Weights of a small transformer language model: width 256, 9.18M parameters.
Each number is 128 + 24 x the weight over the matrix's rms, rounded and kept within 0 to 255. Layers, rows and columns count from 0. Numbers have three digits each.

# layer 2 attention query, 256x256, rms 0.0336, rows 171-189,235-252, columns 0-255
126137115089161149125126130168126169101095119142115150148130127131164097135130168139157125153131098124122145151123125106149109155170124124118090118150133151126125127129147129143103148158110132139135089143103147112139104109120143107164102104158125146125096117104117137141130116100136148134160128157138141129124118151161105133131145140121093121142141162144157093158088138124154079125161113131081111118109105130110115149151117161100104101101091104121144114099112166093133076171135130158166135165128111126125105106157153153124177121173109109129124153119159137142101061124112113143116129133137148145112171118173119113072157141128152123135126154093125185144129137123163140122100178167138113128083087116124153115083129160106088159108094116127119145166171084138110146121140136
088149085143125116127151137084070064124114116093111086132105107130109140155136128113139112160151092107146131106144135127143103119136132126086111110111120168126090117142126132168107123146108144125121095125108116120121122126120126131141150125118164143117121142072130150167141128108121108122152099107123103121117119116126080129169078142139128127149164083150140164103153121162126079132132120110127117129129139132127140198132123094115148091123124118164157119121152134067126119140125117156124109112171138154137143148114136139140154144121107155132139124111146123151110126103174143136150122159156092141119144128112146100104109106141125107157131102109170139102160131115136133141159137122138167111134111150108104109161087093148051091172123123135092153123098118098117117121165129
129133113129091120148112126114101117110124154103125101098138130119158127154142143173113092090116113113136150114171144126129177123164071114151134139157156115131106170103140114090145151122123107161127122125119112176129147148117138081143122124152115128093105169097122108099131135145086167143110139149126142129085111142142130119131137180114119160119152111106093142138120137088118141148141120118138164140135105110153146114125135094126152146127144151116142109127126149167144093154139149060114100108109100079088144128121098117122148111122113176128139104161166140166119118120132137190107120128069119106156161152133087144139129176094110138085175128070115101123084125125160067111098114130163125120113099130120141083111108112089111138135143110126129145132123099145103137132160142
082121119149127143120123167128107116120190154123109140174133150149089103157150115129070117141136162148139121136116131164116137117103132108078124101121150144147129133110130103108139128128126118108144072147120153132126083185163133151086116166148156145119118146093130101106126139156137092151130118104105136106139105125119116137125128146154155142139138132122152194137165154102132152109094127150130105139146138143126109143095096118118127127195101128137117164158100121143151148093169179118156105151110109106093138112088104136135162129182132132117129148132095154124125132124159129119133153102208157118147138147114142134127139131104098139130118119106097154114132111114125170138144127171124110121159157157138163100141085162102126098130177095099087070111146156147166136134128190
171094145097131134163148113114076162126108116121087202116117129162131149092086151157113127165107134136118132115117141155128114145157109131146111102105107104144137157149132102142116110145138140087143116098123146147159148114153150121141120132140104148149100114082131126122123129124132145150115125133135135113101114178141102096121097112148126111106131103109137131150108163105147118169145128110116133118108153145132123113133136122135138140096114123114087136124109116151137131119137115139141124114117152105111128106118158105153092079106171139136104104140114137140109103133122122132135134093079149143130143098162112165139143144158163113147144152127147149120125096095144137110138117111113130125137100119137132173148124089129090120112095126147161122146120095158127107140149152
141103121155118142117137123140122147117095097164114139135139127112096097127138134090117125136133145155122149112108149129117132162160138123121141147148148106171167145177138160140135135128126130114108080092113115132098158143148104173122139151124119123181191127108146093150121106119150111101115125137153130136151134121087148123135145086129162148156139140116139129071102121151163142149096178105153109140089108115081128124163067080121106082185100114109129102112123120093106108111146124107087120105098116101136119137125139160109116156132133128157152123126099124123113133158161095141064124087095120161122082111128135127132116130136134130141118137117157084143099164138141193148102135098122092140148113145127107066146120112162158156087137109148141129119116142110118149121141138
133100116084096187076106079115097152150092123123090121095167134150164080156135101125140179188168165121130136119137163150167139144148083124156102137067126065145147149110097129164133158148143142102099061098072120142161125160142108172155130097118118107135142075125186066081189086105166103105141125130108140142141127140101146139093109099138148154130132119153140125121109110150106110146110140136115141132136118077130120131133143150109162112132092101141136124118136144121132131147142126133124143163149109166099126128092143121104101131117160090124114137114121124087116112116078133142116145139151116149125147165103125096131136142119128151119104082096161098113112116121125152131103148141143177075141115102125092121136152091131164148068147140126144122072167123148128143138143136
135136173153138134096110098098110132119132179123062084094205131117125149115143145091124161150117154118136135149124168141157128107151140118106148092152162114144156124137118152141096151112108116118163135163096117116077087144097118174118167117142083132111154106124149134093142105131130099141103133109135157123164120105168105119097105135185085169128148113111125101124142139147116113117135137111160130131134111163108144137106094133109110132104068112133143168124114112140152091160147162141139116175102114078113129132078144126174133142114099193160098137113146113098113130135113125131128167140108098072108124175129096109097125132119153109144111135123171134102133131122157133095113163137144129160161148116162132118109152125176143155109152183105105119125129086090121136142101147
123100165104083097125140123188066144134119134145136172140104124170169188117121114126168169104119122139132130140126133114092135119104098113109156173133091141147130166084151114091122123151161128150103160145133143111160138082138134084130124165063183129154132111164129111186129102130098124129122128153096116135093148121141145096183123105098111088138152132097097133178130086135152127167158136176126134111067121116131123154127133149134120086103101091092126120096152145130109147132148134198150126126166104141141090097180123115106161133137161166128144119126144110133137134149147146064126120107166142138174100123123100115149119155170101094086143126144121144161130103087147130106094118131123129098112120115132128137128113166070118141113155117163146104133166137093150113137126071
140150158150149152094091125145092110120090123151134141115178146107127159100111122122118127125106078119142168177141116167119137140136153114149106112123131111152145084124119136103089137115148148075146113152131125127134139095134093163187133114065104150155140114136132086146135055065184127173156101155168146105114132128102121128156157111110142078125167077156174121092065130170131126174148130128142156097100147148114177096116180174139115129135161152110172075095127099107149110148149127166162149114136134123132117121149135109113116159120155148170153120092096101154111132112125114142118161108128142183091122118189115129172145104160155112183112103133137127141115150148165108111129103114143135141144074073132167099121117118136130121149148110111139132106123133125130099107135131
146114127087130145124110120137149111135131127148140169122118151144151111089120117127122136105113152153087103108180123175141167127138108140144156104138121137148131110140122139102127127130148134140133151118153150127110105173143163168142111140139106127106121119095167144109115116118114138116122137122176104123144116125166135105124138148116119153141136123126115073130111150093119096109124113095101119128151125151126156140130137112122105133109129152130118143097106153130151124136115144133133117169135155115137094114122107117166143176160133185117110132152118113145129141122109133143139123131109169161097098121131128097159087125162175117129141161134096173165143127180107103108135145140118137130124135116143115112056113155130098128115110097146096145135141124129142142098108091
136105090128111170146122102095137177110111144106155116052127136135064116088089149085119163119097108161160154091137109150131125128114132117104173132167122148139051146165128115121149132100147149095101134154132140156134155105148125142080173086151110105067125106175162103101154123111102153147150114080109078169156108098189161156119107098157102147113105083116105137143139136137083186124129118132131106133154155110106141128153114120139126094123110156159144121123156125133115164127137089076127124205147116120116150092149131125095119151147146082092090091157116101133133128131172157123109130161155076091117164098120082178116125114128134127095163141131119122104101135176094175120097159129169144142112146129188092127150143181132130122096157084146162095104133143130152130149102120
104184119153097144146090179165115121117091130153124094124123182130118143184114118175144131115167123111092159138168089165096114099105151157165132167135121133140074129162137123108090156130133101182126107131135134157150139113120106135120121115127159177116085112127158120164135113144101110103160146152142158161120132141111100139099113135134117105187154082133139085115130094144130099086097126104125178114160132111145151104116107093186169158117218142146110110097174157157116164092125105149087178075140113179133140138160124145134125161075120125168163099107153118152139118122152117121036140140144170175120143144111143154129131139102116076118121168163134155170121161113147077101217113124097132130125086171128136119150116154173092072124055143136135130113124140086133167122120170
110130184116140168137136090084135144095097113094127131130155102079073093145157152115153137154153112140130118132111165088130166128110137136120109161129173076126131160105058093156136124091157129127159118131114132130100105123087051154137115154156098140156130121160157153148137127114156126105165111092131142176119136137123166161097136108147150113142129100141132077073137157086094119145067124152168056093143065140122121124176132118124115081146104076104155151125125148116092093108152131182110116137130130094105139155135110108108120140165146112066105136144100160076128093150137106124137121146121144129107117186144149149102142129144103178104135078114116145119143091099122105155110124072119099119129129127149124169129143118141136162133154130130142169138115083137146122104148164
110123081088116162113093145148150125142179136093177079148130134138153128186161110149100160181118143057139142116195115130137120109088119115117120139134141121133138120156141142120140146105173130134122103157168124150087091146109168135146140115131142132131116110145167176130129126132119145110102098156087123112114105149118133099125119103147132123150144180141125146145155091140144139121116110150131100096141114121161087121132116128119143118063157155143131125113178126148151163126121151132106115179155130133139150145083153118157145081120141156113084144155121141108151156073162184146084113144154156119101195093099111139116140099073106107154103137100082158072108133102162124149127165170138146085118129143157113157071140163147127099094086150111150117145155084145140178127159131
087111106118116081110139111098138125120161132163100111093159147088093151098135155172148134157151173137147106164064170161113133148121154154103181107171152122094147142119145135107109120164163131167173134134172131099066112107125100174129097118156147126129153114135145083117119123127170145154101146087135167141123143133098119136093169151136155141093154153100158107119158102175077106112086180144161150139134105126116154151149095068106112168156096112127157138140114126108130141121146128140119134110107110108125153160165119146149130132132114082153084139138129091176099122158102126142133140116135158159118130185089146189136083145096110128133128130099103133126092161149144127179118117113130077136218112118090176123174108130114122131132183147172128120101119140140148124106129186
145113126133147113154128131126109101104139135079135122104105145120098144104135142111113138181174185132118086093035128125180135152132137157140142116127127075112145156131116145179108154099107138140119109129140109173094120137101131163134133111151122108168119107120143136081164090133147147078144094106129172081144134115128122113118108156131104120145129098142155101073151107140161106174111142101178113123102119156128121084105117101132070124092131095153149132088119098120143128197160108099154146152135143132133116181068095168138078147149104139172127145107172175146139096146120073151125147121076078127128075155143134107096144144124147147174137121122098089152091127140117163127125098111120150145133079165121144137081095067146148156127088105148134130137153153156115101124150093
117076099121145066116168164108135125101160138099150128180149118121104129127112161157159163164106120148155103165117179128188098149144095135074143089109190113109114134113113156123155128119140113138102109126178119113125074122121161182138125080218085146082131118170130122141117126137142132140072112140118125149155161159133160123125123141140098111135136137108123108154163114105113162139130173129100114145090136131101080064109116103108106170133085151111135124170093122134135110138203178078155147120130100125132134177108118145141115147147138149072105142126125178095110158124110180104138080131111124090091135124103121130098119122107158105097139144134127143114112107074070114114121119119166139080127133133171127113125124075129157121128196143114134142126110102201155136147125097
157132136149129121096166110135127107151127125176118121090071123143135129152142140110150095130099110121117065158125081201115106172131150117104131177129066129136108150135138104127078103088143142132136159114138135122092152097112120099119145157061112153114132132152118159192136134159122135143099183163155122102107143083139086158098146117108147119139147099154123140146079110164130122137113129094207135119120138131087184140124151138145131123114185117166156129121152159152119133093097103109091132090155149183150072101129139155113090139134140125129129128154132117094121120103134136120104125118139114134108073080179152144144121135136127099117094121155158158106107177118170110155111166097123171100153120163080136108133163114141127115168120139145151126111098125119142167162168089
107117096116097133147151094160112100154114144111169160170151150077151138167125145119131188145116105110129136158096173139147109161139122136082130147156116113089138125166116098102152134149129116200089149158113142132107099121184130142155085172085136094100097130120091096092146149098140161149159136130116112146139094114146120131129091104139141118139096154124140137133156129195163120155137159177109094145143093139174094105155118131110160080134108137057146189122113180089116132176129117132139144133117091094127129116126136098122180086139169123149108151136126143131082081098153107114162131098124112123119125103135141127145136123120113111148113140151091148197120116106159111092079176166121115145111117117127085099086102136138144126105153145124155109126131124147173141108124110
150159136124094086112082127136091099111144131090102144129135196124166148093135172151111151094094146112093118144117187163121066093180145136116131131168100129072173157102173110101075166118119077142123104104071116137127146184150150086131100153106136135136153083158155130125108105151104123086163154152121118152141103130117088162126090119118160063133160139128104147127163153140127142140131109135133161161106143142136127164143096172148168095108115132110134123128130111088128106154158093159170121078167114094103213110135116123149155133118114156108170092132137146114132137142123146089155148127154100157156126125118095105108125092083147108116119085112175180120137159173156154142142155143077101142126133137058154123100132082114124114110130095097135119132111123131135108114114127
116044110134121091103110114080144082105141176124169138126147153090143096119103154107094121151122132129106122120126188143191129121170076165120133134085128153173096137109097104142136128158155113151130075127124115140137129138166134117114125051187135126137085117119163097103106130165117123150105115147148181140170135139120099094166149145090132152113134116130118151115195139105110118141113205183087133144115125136178127136125118162121174120110138150112167094111142150134132126140164128161158150107133113154125145141130127105134122131117147133087173125082145152078094084102145168167069139133132121100150133110127104111118103114150123098089150131107153114127102110144087087141134142171131101138106102113119134144143134157091177109083185103144132128107146114140121109165179127
118121146162099180133080147136133119100174122132110122136143086089096127170145161142058046106058132067185141146114146115123138167119164139131119073151144140152173184118129098068101118094109148131112102124163156148098123126119154171130134157132176132117160187129120095129115105166085097169115142122096148123127107131131106139114143145179102102140130111085106142128103146161110136158078142102113111186147130183137102093144117081137075093148118100097114183139082053163152136142129110090121078105143120137114122129124135110099126145116121155142116165167118198158112109100141115163178133111114140097173117184126113165128167097163117103086137122122143125111151123168100130104137070101129068143132126145137116115107134169085126116161119133130159076115091153124161121111114071
109104181117117120123109137121100113160138090161102146097156108094107112090152132128160144112135102109099144125141132122139137098142143137107134074086201188139151148120115155123065110124142129055142131141115174144083103117136124105171115169107091158154096082135111110126126187144124159125059101125121158186109108108114097191184160106106147119128102145111145139144121122086190107121170115103141162157127127135108140113140161144154122141070150117133146062152108117142149106119110134096176157113108113100149108099140148149119114103079127186135088130080112136121109119137094088109120137121141121150149159135121107189050127152116154119119180130092099079091136102116120103132153117139091146097147112123121165134096110130078120111139139137185116137133135140198106122085127080
113135162115208189073089072132167130101051128132098092088174084150163072045145158153094125106125169101106136142076079084109135163127144136121181129131136100161159165136118120133134125084123153140097101135170154140106119100146124129170146182106124120143158198089169063149154141136152134065128118096153181161124205170079110113142166166138124105148128094114134107112075111152124145117154154103163125130125126120145151119167078164093112131175098169189194140086168151157126116173108128138099121097122184101117157097091137091143102129152104141141099116121103126117131175141100089132134142140114151168099121173108061119143126140116117130159086114132152097109121129164137158119170118107117141128155086133146120143117113091195134128123144096099110119113112125110175123103170112
140087124069074172118162098111099162161059082139098148104176053154107135196078127096191194163070113099136158137049128140167164130131083079130112167131122123127110100116082112129107205191180130097111163108039121125118152138137184193102119098150156100087137128123147063086131127125113135113137166105097125148133117156127161116116127088144137150147098126133166126089142087134106062164116142143143103142117100080129138125138078123117137128144169127117144144114133172164145131153164118155131180091144102145133105101083130144088126101167128073157094126130061112105117071106113067130147105148133154110112083128091141102062127115102115132122132157126125113114102124106173191083094151141120139145192112079076145116065085115157160121061154119137128120107140139116123135131104165
149156144178097119099087116088110124057133136095132145114132107149101128123164118093119148172132185127123162119128126153115117129151146114167158092184131127129141113140142074159132155134129142125135126127104145088120099112162085153075159112159145116166157090110082095119170165119181098146105112087131115173139126129117166124143103126162120208145172096091101138142113126161092155150113131172160087125162113111105144124117138166151109102114096134130122119053118102091119189103129100075131138184151162088139142153176113130147140137134120108148121134101147103089155118123150150098074159103078150079116155190122111070145121118104171129103128106100112154119125150114112120145143105084158150165091155123151139118110092158154150152144110150107127116118118126132080109138132157
147101123113067113112169149116120128184146125117112133136107113125150136125122079117091151145085096134120123152103122114110133196148183122148112105129091084171134130119144105148173123137110146152104076125109133188155106085092079131147159155128157110151138143093135116105175134085123070121121107106108094157122100121129141123127121186127146159141155115150123129136122121154088105123097157153093164114111121125188114137137118145122175113076124162116131104143174130159099169119110118143142159099121047176132134093137155095134132103124113156121064091155160098148140101181129164146095162125189106114118071108135164126149120119151145166155123157161123165094171143117171135117128157102133172092059140115100103187146134157166126099095128122125098112114151135116152135117120070
090078117186171170149167121190083114149104174104142111116124154081177139085120178061106116095113166129120092108125101174173101148182162129131125167131109081155200188092082090112091140081127166092131140080138121110148104145103120115143129127098116170171137110092112132125167114068145114128151061127156111099127083106060120115103127179141171147120145170162129089168108169126139133117100154100151114105074200112169167116072106145103126143114106136129169043138104109123147166085146079149121110127090049142152153171070096121150114169120118193169138077103141130163144130173088118138047166124127126163099076140194181137182135168189142098201091119116132063146114122139090088123110143109168156134147104170130123176116102168147103115073120146118141144105089133076154086150118095
167163104144146133105085136144098126150134081139163044138138191072174116106136088151068112089109128181158098117136080107115137120137106135124132127129099111170083136129102150125144113136117095167143137153117092093098081141111138098131100147134109161138121139098154128160134096148123125057079093132173145113108126126128170140130161190152079111150131134079144156129138149112153121109135163114198107127138100117156122116132175147134109139115121141122079155169116183079129172176073156103085132136125156113108111126109140094147117121124171128112134133096129098131177126131095154126124130106161120125152125104159100081156078166093181172106162130082169151100134151083114137163169166161132110147126157158171140107131134110142111124111124135082094138164136108107148113099119103
126161136119092080089094125080130126092147119127125160184095155157106149096146141162116136106142107094177187149092117078100144114127117144091123069140134146118118137155138097133141143134098116122154142190152062128111102100131147158119137122162117167101146114132143117086104112142165143138162095104139125099141112133122145093147131144121077133119120133105074122149115178142041159122160130163153111182123081104077180136150132123131104070156132095109146095137168155098087152143153104126156128126123107132096159153150158090147175111107138164133128145133110137111104107136126147101166134132139115107128126164141139121152118120082126198172105121112125179100154152141141155106114137125121126115136160133158150094123111134132106165123178090160115077085130084161115101106106115
120129109151152132140080163159105116116148119140070057076121105091123132150103124094121116122154117136074100133137116173090085109150166182202125185105106120132182158191085119137066108109106094071158108117100092086136137135120141096106125149049132132126072093145137085132182108161120163115126142150143122188145133123090129169091117182145155116137153133115145113127120102123164142095171110143095098137146170108135134115114106061099104111148140144145117115112137139188117132127125116071082120132146144150168136155099131145115098126115123096183122133115189085129170113102162170130106127136146142118096115147100109180104159112157148103172144095125182105091147137129151119139110139156106119122115087156115118090129055097082135102175071109063161152157101176140145179142106107
156143106096101135138146131091150131128129087112084135178141122117114201145092200137147163149159130141148134102090123121110150101113151157107174152167139096144118143109092091140138105128112092117163135093118078125101125132100062147121149114108088081112111097159138122185111148120146160109194100132084143124156104157130143125095121169135124127134155126096131153154159145116132091138121147096128081096125061066099171121148097154068159125146093109131130111177116133090164125114126149151133112141124131126121104115156133097119108086143181104121127136128138123145113155152054161131108092104123157151113090158119151120104101122119073182083160054099168130117102170155121117097070133101124139158127150149144115141189166110164137124118140138155093116129110131142134101110115104
104132143104134126153079118123152170142122127122151086160124102142152119191159099177124154156114163164171108167120087175137117149108109076156083151136137168085107054112127127117153161094146152136149060116120152110120131119100177121114159095140168108095117125141123172127095146106088144134106137185099158118134108114128134146143159126157067118151088121120129138133130101160151124064132144169075098137169144107084121119122142075130098167125162112158051152116116127133136147140116212080088106115123111151104116146116131141113112095122154181108160176142136127131115126179182102131116121112114114107110159071064179115116113112104100165134186164068142124117117141088221147134129139147144145141092142144100118135141133116120105069110094163129164125116150128125159141161130145
142114159136049137108111119121113111134138127147174128171157160083127116067162122137132116123120139138160159139105146175168116151080171114122130116135141133099136140152134161140149174102119134129114156144129111128079132149168079137108092127161144174162095120092138096195130106113135122136085133118199146160153110102121155166063147137114133167125172070082127116123105088136135121094087143141185087108104150147095152118146162110143090142217107085105132128155108089143139128128172139120103168182100143140085099150064110065110118156150107125149094154197079141114123121098154073117146133102088186127106115189115092138114111117124167143132159133095150121138131142108146113133117069112147100120168112168138146102139138110136128111162187120159118084093167129135158112130057151
135139165110135119111115110101102126120135129154103131131132144104128158115166136082110131149141158110105126137113145164165165170121176167102145118152188092066160156207125178108111097108132119103131094148141168080135145146091144191125139108089152088176106157138151115134205088108141115102107120156127132121141136110145103155141114092147155114116143102159167136166132151169131111146121116099145148122133092157154125060099149125154070158162183116119119108110169130122122093173142120127149140135147130158139151132143129184141155155121139082142125142081121156142142139179126094156144144156092157111145127148107111142107139144086138093187114122148092096120106121162129163161156153098155099156151080101120130120177096140131162132149154188108094112149107142161145131063105124
141151115098127049089179162143172143121162070124159129169135105148090164170115159158132153118139111122149159166136170111132122133154156138120105095130175161102056106162126151129176137149148094164117161162175121106154130190117108144098154105189112126090116152149126129178072106111080145175128139118061119181117123153164159071101107127147093126125058097079128186161183139076114177176092137125049101110115095130111060153173118096148150166119133159097127151140086129159150101126128156124099152118116189111117128136098119136121151113150058115112111119139126172107119120115120160131135095063101159102143200118115126158066121133106115115073188157129104147129101130103097153079090096140152091157145137123139117106112196067115140196101132147152198093162120099155170090109126156
# layer 2 attention key, 128x256, rms 0.0356, rows 107-124, columns 0-255
161117108066139115137120106174143153137127109176149153151124095104120109150088135109164145125136138079114128122126107132110125139144117110122133131133144124133148127144097029125104123096093113155144070182132190140154121107117135115185113151067140126131133168094132142124169096141130126141181095154159136126160149136154156093117158123164142130138108137128086112116163158071131134160140093136102147159103143106111146117103138122132116108151162134065098143146091188121144145121173115138112107130107156131108172096125109127122162122140133105132136138105091114114137090135117123110167163120162131092155135106144112151108112162127124155114103141133096151100112134140142193130074160160098131130118036148097126123092131151151147141161123157140092112129145152122172081171131113
120158143141124179085102118095134118128098146135162166108141158108135074142156166169153186095184091111068042144116146102163095115138113129139122162137112116141102132116160151134127142140149099134176131151158089141157110145110119136153149115106114131105137125121128091208113165110107101135132153142132125135166181075137118136161087119098104112151137111167171129121145072148154134081163166120093159121134182089123172106123144157161137125117116160093117144182152115138153099150129133152157106122190146113195137099160115113169149148138155084122105099095136177102137087125146114110152149132120140118133103187127153138154136201112133162169104069144102099068094109114149123114130151154114126200084126097112131129122152102163102101102119169173142142126155174147113135107096167
094110113136122099144092086098144139162148096095152114116131157148113136113125097077148123163124165138125127089137126096116123153173131121124094143100128177135117098160076138121092085107112137096135133149115099076135137143129116113135093105114141121117085139170140115148121131161123167111118173131107151166083095126129136097154159132121111121104158101095098158100124140129136166135115100127160118167153089120142093114114101108152124091147108165122147136114138159091153159139114111128137137140147144169145151157093124107110113160086158143089150127162132117133149136075122113104100132196072124114128096132163119119091116143150121075115100153188153143087167111065123115162124112100115155159128093153165088136129137127099093177113126112068135102144084124127107177103163136
141116163128174134078097090127138135104114093068129095102163123140057165129165166121146142122143125115111137172116128140101133076123184108155134098157135109126170129114152125120154145104154108116121131182144122077136157151132137127110106108158080133102150143110103159143140138123135087143116150126166122092152140153133094142072134145148161139142153149138104182119180145124119148141156167122155120167110129172111133130096124138142158089116152155182145135169124112122162088150160117102100087133102132151080135121095151138125133102156115153096133129151147121147080096165141115095121168122207082112142131150124193120111164142147146127164153112137134134145099110072111140114089106084114100091131127134108116139137132157119126126158136106121132088100121147132112111110096145
088125126150135126189129139118110163145128154150115142139183154098120091138088113165155100165117138137114126062123178104145133132140147149111147132133148121174171113133099155155073163124158107101075114158096143089131078108197111116109113111150121063144125170170086102129104133131176135106148111172107098138112074139108112141153094128069122149118122157158167115084127100120105112095131136099138165114085108096128126156139125136162100173137169125106124091163125160138120114148131101111168126136081107146105117164107140138126119121103119124143136133116133095128108104133110131100117171121156124112110120122080135137090144108092141148092156164135126116149117135091099105115108091085088166150123163151127102144128118142133112140119100138099169118111122101129172128152133124
128159114143082137122117124128119123147122167095154143134163079139148111155153105088123135110101163156127147150145104113127135108134152067146119152098128166168105116087141146108161117130147138136114122053139070121095126114155126157130138127154119076096134125127144091156095126156149122110141111156132124105089149126160107124161138120116111108107161116098123117108077168117132122175114143124118152113071103068107135130134107147112116169132168109122130105138160145162097145175111136123067118111123121103154120169131085127142125140098102174133116109151149113165152131099114152115078140182105122133082093104173144137132118101138140159161108142161095132131114109145104112131124139148162121124107109171131153114151160131098124138127155128147163094153088072124147117111158098
140112130125105099129144159126116105131107104133083184087123146161155093157150128128134162145143141163084154123137167195092078060141096096132052114156069095114192185109062106082125191079131152100118134090148091110159141152111124170149168116160160165155126102137092077101150112140107145165168109119102165087157092120160101148080105191136095106123132169147108120140124100160114137183126117096137113100112138094124132113125125147158060084119098095118173156099184135144152159147147136123130102102180129101115104156169128096124126098124119091171114124103104061129136101151167144105115113148187115138149099131154177111163114127133165135141104150131135094157099166100151150137128136123127082139165117124157149092127133134154170102097145113149150144090089148103099160095179143
113148146132122122131144068104103104090109102125151095089099125105145098143124130142131179133118096161175129159130143146115118135144143159144146112155105129142091128152122096170163206156105153147099166129115150152122109126123100111149132144117074147105107142116167123095139116140126122156067148180146116129145164096141135187099096140114132103109119154163125177156130133113075130157112191119101140155162128182141131107134127127100094112160124132156140134097156135130083079143126158142137040137143091056109170159162095152162193121062106183208171114103128093099107062122131097140123134132146079142176163153137164144118146149144134148156161104114163138106117161125170104152119155129139159126142131091106159154155145091154162133107121109136112152141132095085141139100140105
176151149141083141140118144123151145156116103172109105122128095125150107106136118148146123139099137112119136139101121127136107122149139155134159094100105113140166151111134105165165088124065097163092144148087113114147129148112119142162112126107151135110105125063086146174137120122134088124128142143149113118111137127152169110133122124119187179085182131119125152132146155063124114098114129111094153080114124170134118153150100125068104148113156089104128100119163103151153107176152159172145156133150095100103118137141100116124180097108136121086156105150158106093099140142112117086145162113145099099113131126145095093125153083106140115136150120162125116117128130110132136107112113110170155140151121111171103145124153169085152172147144130112124176125138126102114118069073135
137167132105148079135146123119130162151113169151141149160119126118112154138133100154099084139137107145146125097093157175126102171162168128091094070122111116171117070087132122135111110122172110147119116132109127096118074165086131127168162100097148098154160116171134055152109090108144125142134119153124152122107134145108145145122062152167122150154120114122102134146155101134185148131121141125139152146133114088160124120116116200131155139111149108104132119139147123135122146153165161119106096084132142134118091113106096110135135193133126111145116134148140123092093129116124124121078153124085139149126113124132164106102134164117137105132168200115118094121155177157134091105153131083137110105141109159172192148143168126111116178110166094111142120148164157131103122089172149
179172144138141140102095047102144139140163191133104163113142122124114150155135147158134125115121158145151112145142068112072166137089192123144169100107077117149122127131082148112117124079148157167140117115097117121160112175123167134112068141158146167151144158180176147138169083128143127148097091105133153151121136149075147172075099156174083114120166144120115149119147147140145153071150118067120150120116060117096102123121136097155143043053094144145143199168165110111157172107078147127170082108150134102146127123119112134133100106140081118132102066159081149097124129071133212187169136094078168121124123183130156085111145133127118101173110162158057074117102130133059142136152115140131073145129080161150123089146127129147104154155158137122133107124137156153130113103142149
128105136129119140138089097102101153116164145138128108099162141129120104148191174105095167105095126144133145132089094149093104078113159137103082175170133114098105148180087149115208150194126137142109154133127157148107141101157139141099144127137150092122086132167136104108108114109109096138101107108160089173180135148092146121157134187134171117115155153118077132158154125157159134131126128114092086142152120184146153162172101115148098136103128159138145101089136182119127070120134187116111128132124125141144167121128122130122175142090115092117147109138075110136173136098075186130150136153134108104122123144134117130111125143132151122127227143149178117139138126156152150154079174114124114041124139083093101171084176172067078155106080141141076170123144146167168143115141132
144185082128120131127076172110162107111107136125213101159111162131085122103107117126150132156128153112092093170166111147101127109099121127177153110167147114122127126122153164133094152118180112103135140107120114129158123120151109138136115115112092148123124088133117142121115142158090095113125156123082102115107153114110127129061141125149131165128125159072154125126125134054123095097119156149086159114145128134164160114141146147182105116152179146154180108107139099115096126108118155155067128078111152147131163166122137101104107150147103102169097133158145125128184075116142148100103111175157128099123158139082153154148135131109129128058144124119147108081114135128152139095167117104113099135094114103132114125086080111139098150100138108115115095123107129150173121108110160
113143138132150126132125108160100098131068069136127183105087180077102131149166155152082129106120074131137128119141147124116098137104073144125078124188151092103179141096100119133133151175160147119128126125149099112084121163153105097130176144127113139065116110098123098158133102135142141205119143148124130089168126092193099171175128169110178124128107140117118126184140107141076177159104186103113139099106079162124146177142122156125161092140125091116082165126117156074154087148132152111095090105112149205167095100125174078131141095139156171107125134076149111111146125107125112142103137123129122153094089120172147162101089162131113140176115111156151096130112108108094124153126127056147124105133089104189096109141160132099170157111146093125156175041089150095154139110141156
124131088099127124128126102123144129099095115101115055106131164134138122128128104114096167140121141104092132074148093159142121114126133145159103131117153140126097119162156122124144115091104138188090142116159128159124126114114123132100120172164141105116087087131111144187107142118140149098120142128174113067129121139072093084114148160127140169151146121124124087116113144129155127154136167123159137129139104180146127092127107172149103176129178149147140116095143135121100104145122102131086168140082122080121179129105162170178103075166208163172121163107146143155081096177149147098062127149118139121117145179097156114140128135156146085150143109098154153120088078174139125197100133152123196058121154150129116115094089138150110099137115122126119153111151130141128154108100117
072066117126119083179114144154136166127119107144095166121121131111119116099137140154094094137104134162156123138135105133160129103069134153130116105139137096124180113156106125126153141137099166121110142190106093160103170185130135110134182084145127126157124175137144094142169125129160198168126122108192155091153122103164124115131154165110163105108131128147159127080118116136074126144129161085122166143108116166145150163126116090128099105117151097121113156106141162092134118141134104148122139144164158120105168125136155106102144121091124133169117098130093130093125105153148143147132166134128097142118207110123118169102072123137136143127150158135105149185105116120131114146133125089134091121129088102122132119111139127106109159133138119216177083128153122111146137124119178
167125139169138084139159083129103112110149158206104155119124135073172137168206141145111077113166121132149158146102149139152107128118134125105168113179110121117113150122100154133137200082143157069069120129149178140097127144102104123155155120156123133176082113138146142119156137138174126127106097112150160126132123096170112155145108136113111109085083119093086133123119123131116146130116144102115181150078093126123116122077161148148121115117187096104122141100127138076112105178136151072117093089153140162158074172139076178113123115107115112155085088129142152179157125127154123123088182125124104109135125096102137120133090150155131083112086148138091111118091181133132126136126106097128083173142135142121131173185073108074155094115129139168117159105149122077142108117152145
121067118143124141158124149117137117119090063121082088118181129090131121068125139081121143110093168159188134099171120095167078152168114140113113079164148152104174142107098145163159080143063159143084094113175122121167114121158151113100145132114145105148096127140102148108093167149127128073109153184097130139155148153110120134137133124095169125100124128126149106124182118118098121142139137117093136114091161157199102106112096115108146139181144196112078080086128181116103099125176098162134171127106111136087153095089157170156150126108130189113130145093159109159130140144089135111073129170194124091098177112146139189128117111089157117091148129113108148137095079143101144122082125103161176051151142125122148140130122106125098140130073133083086151147089108111176124138149126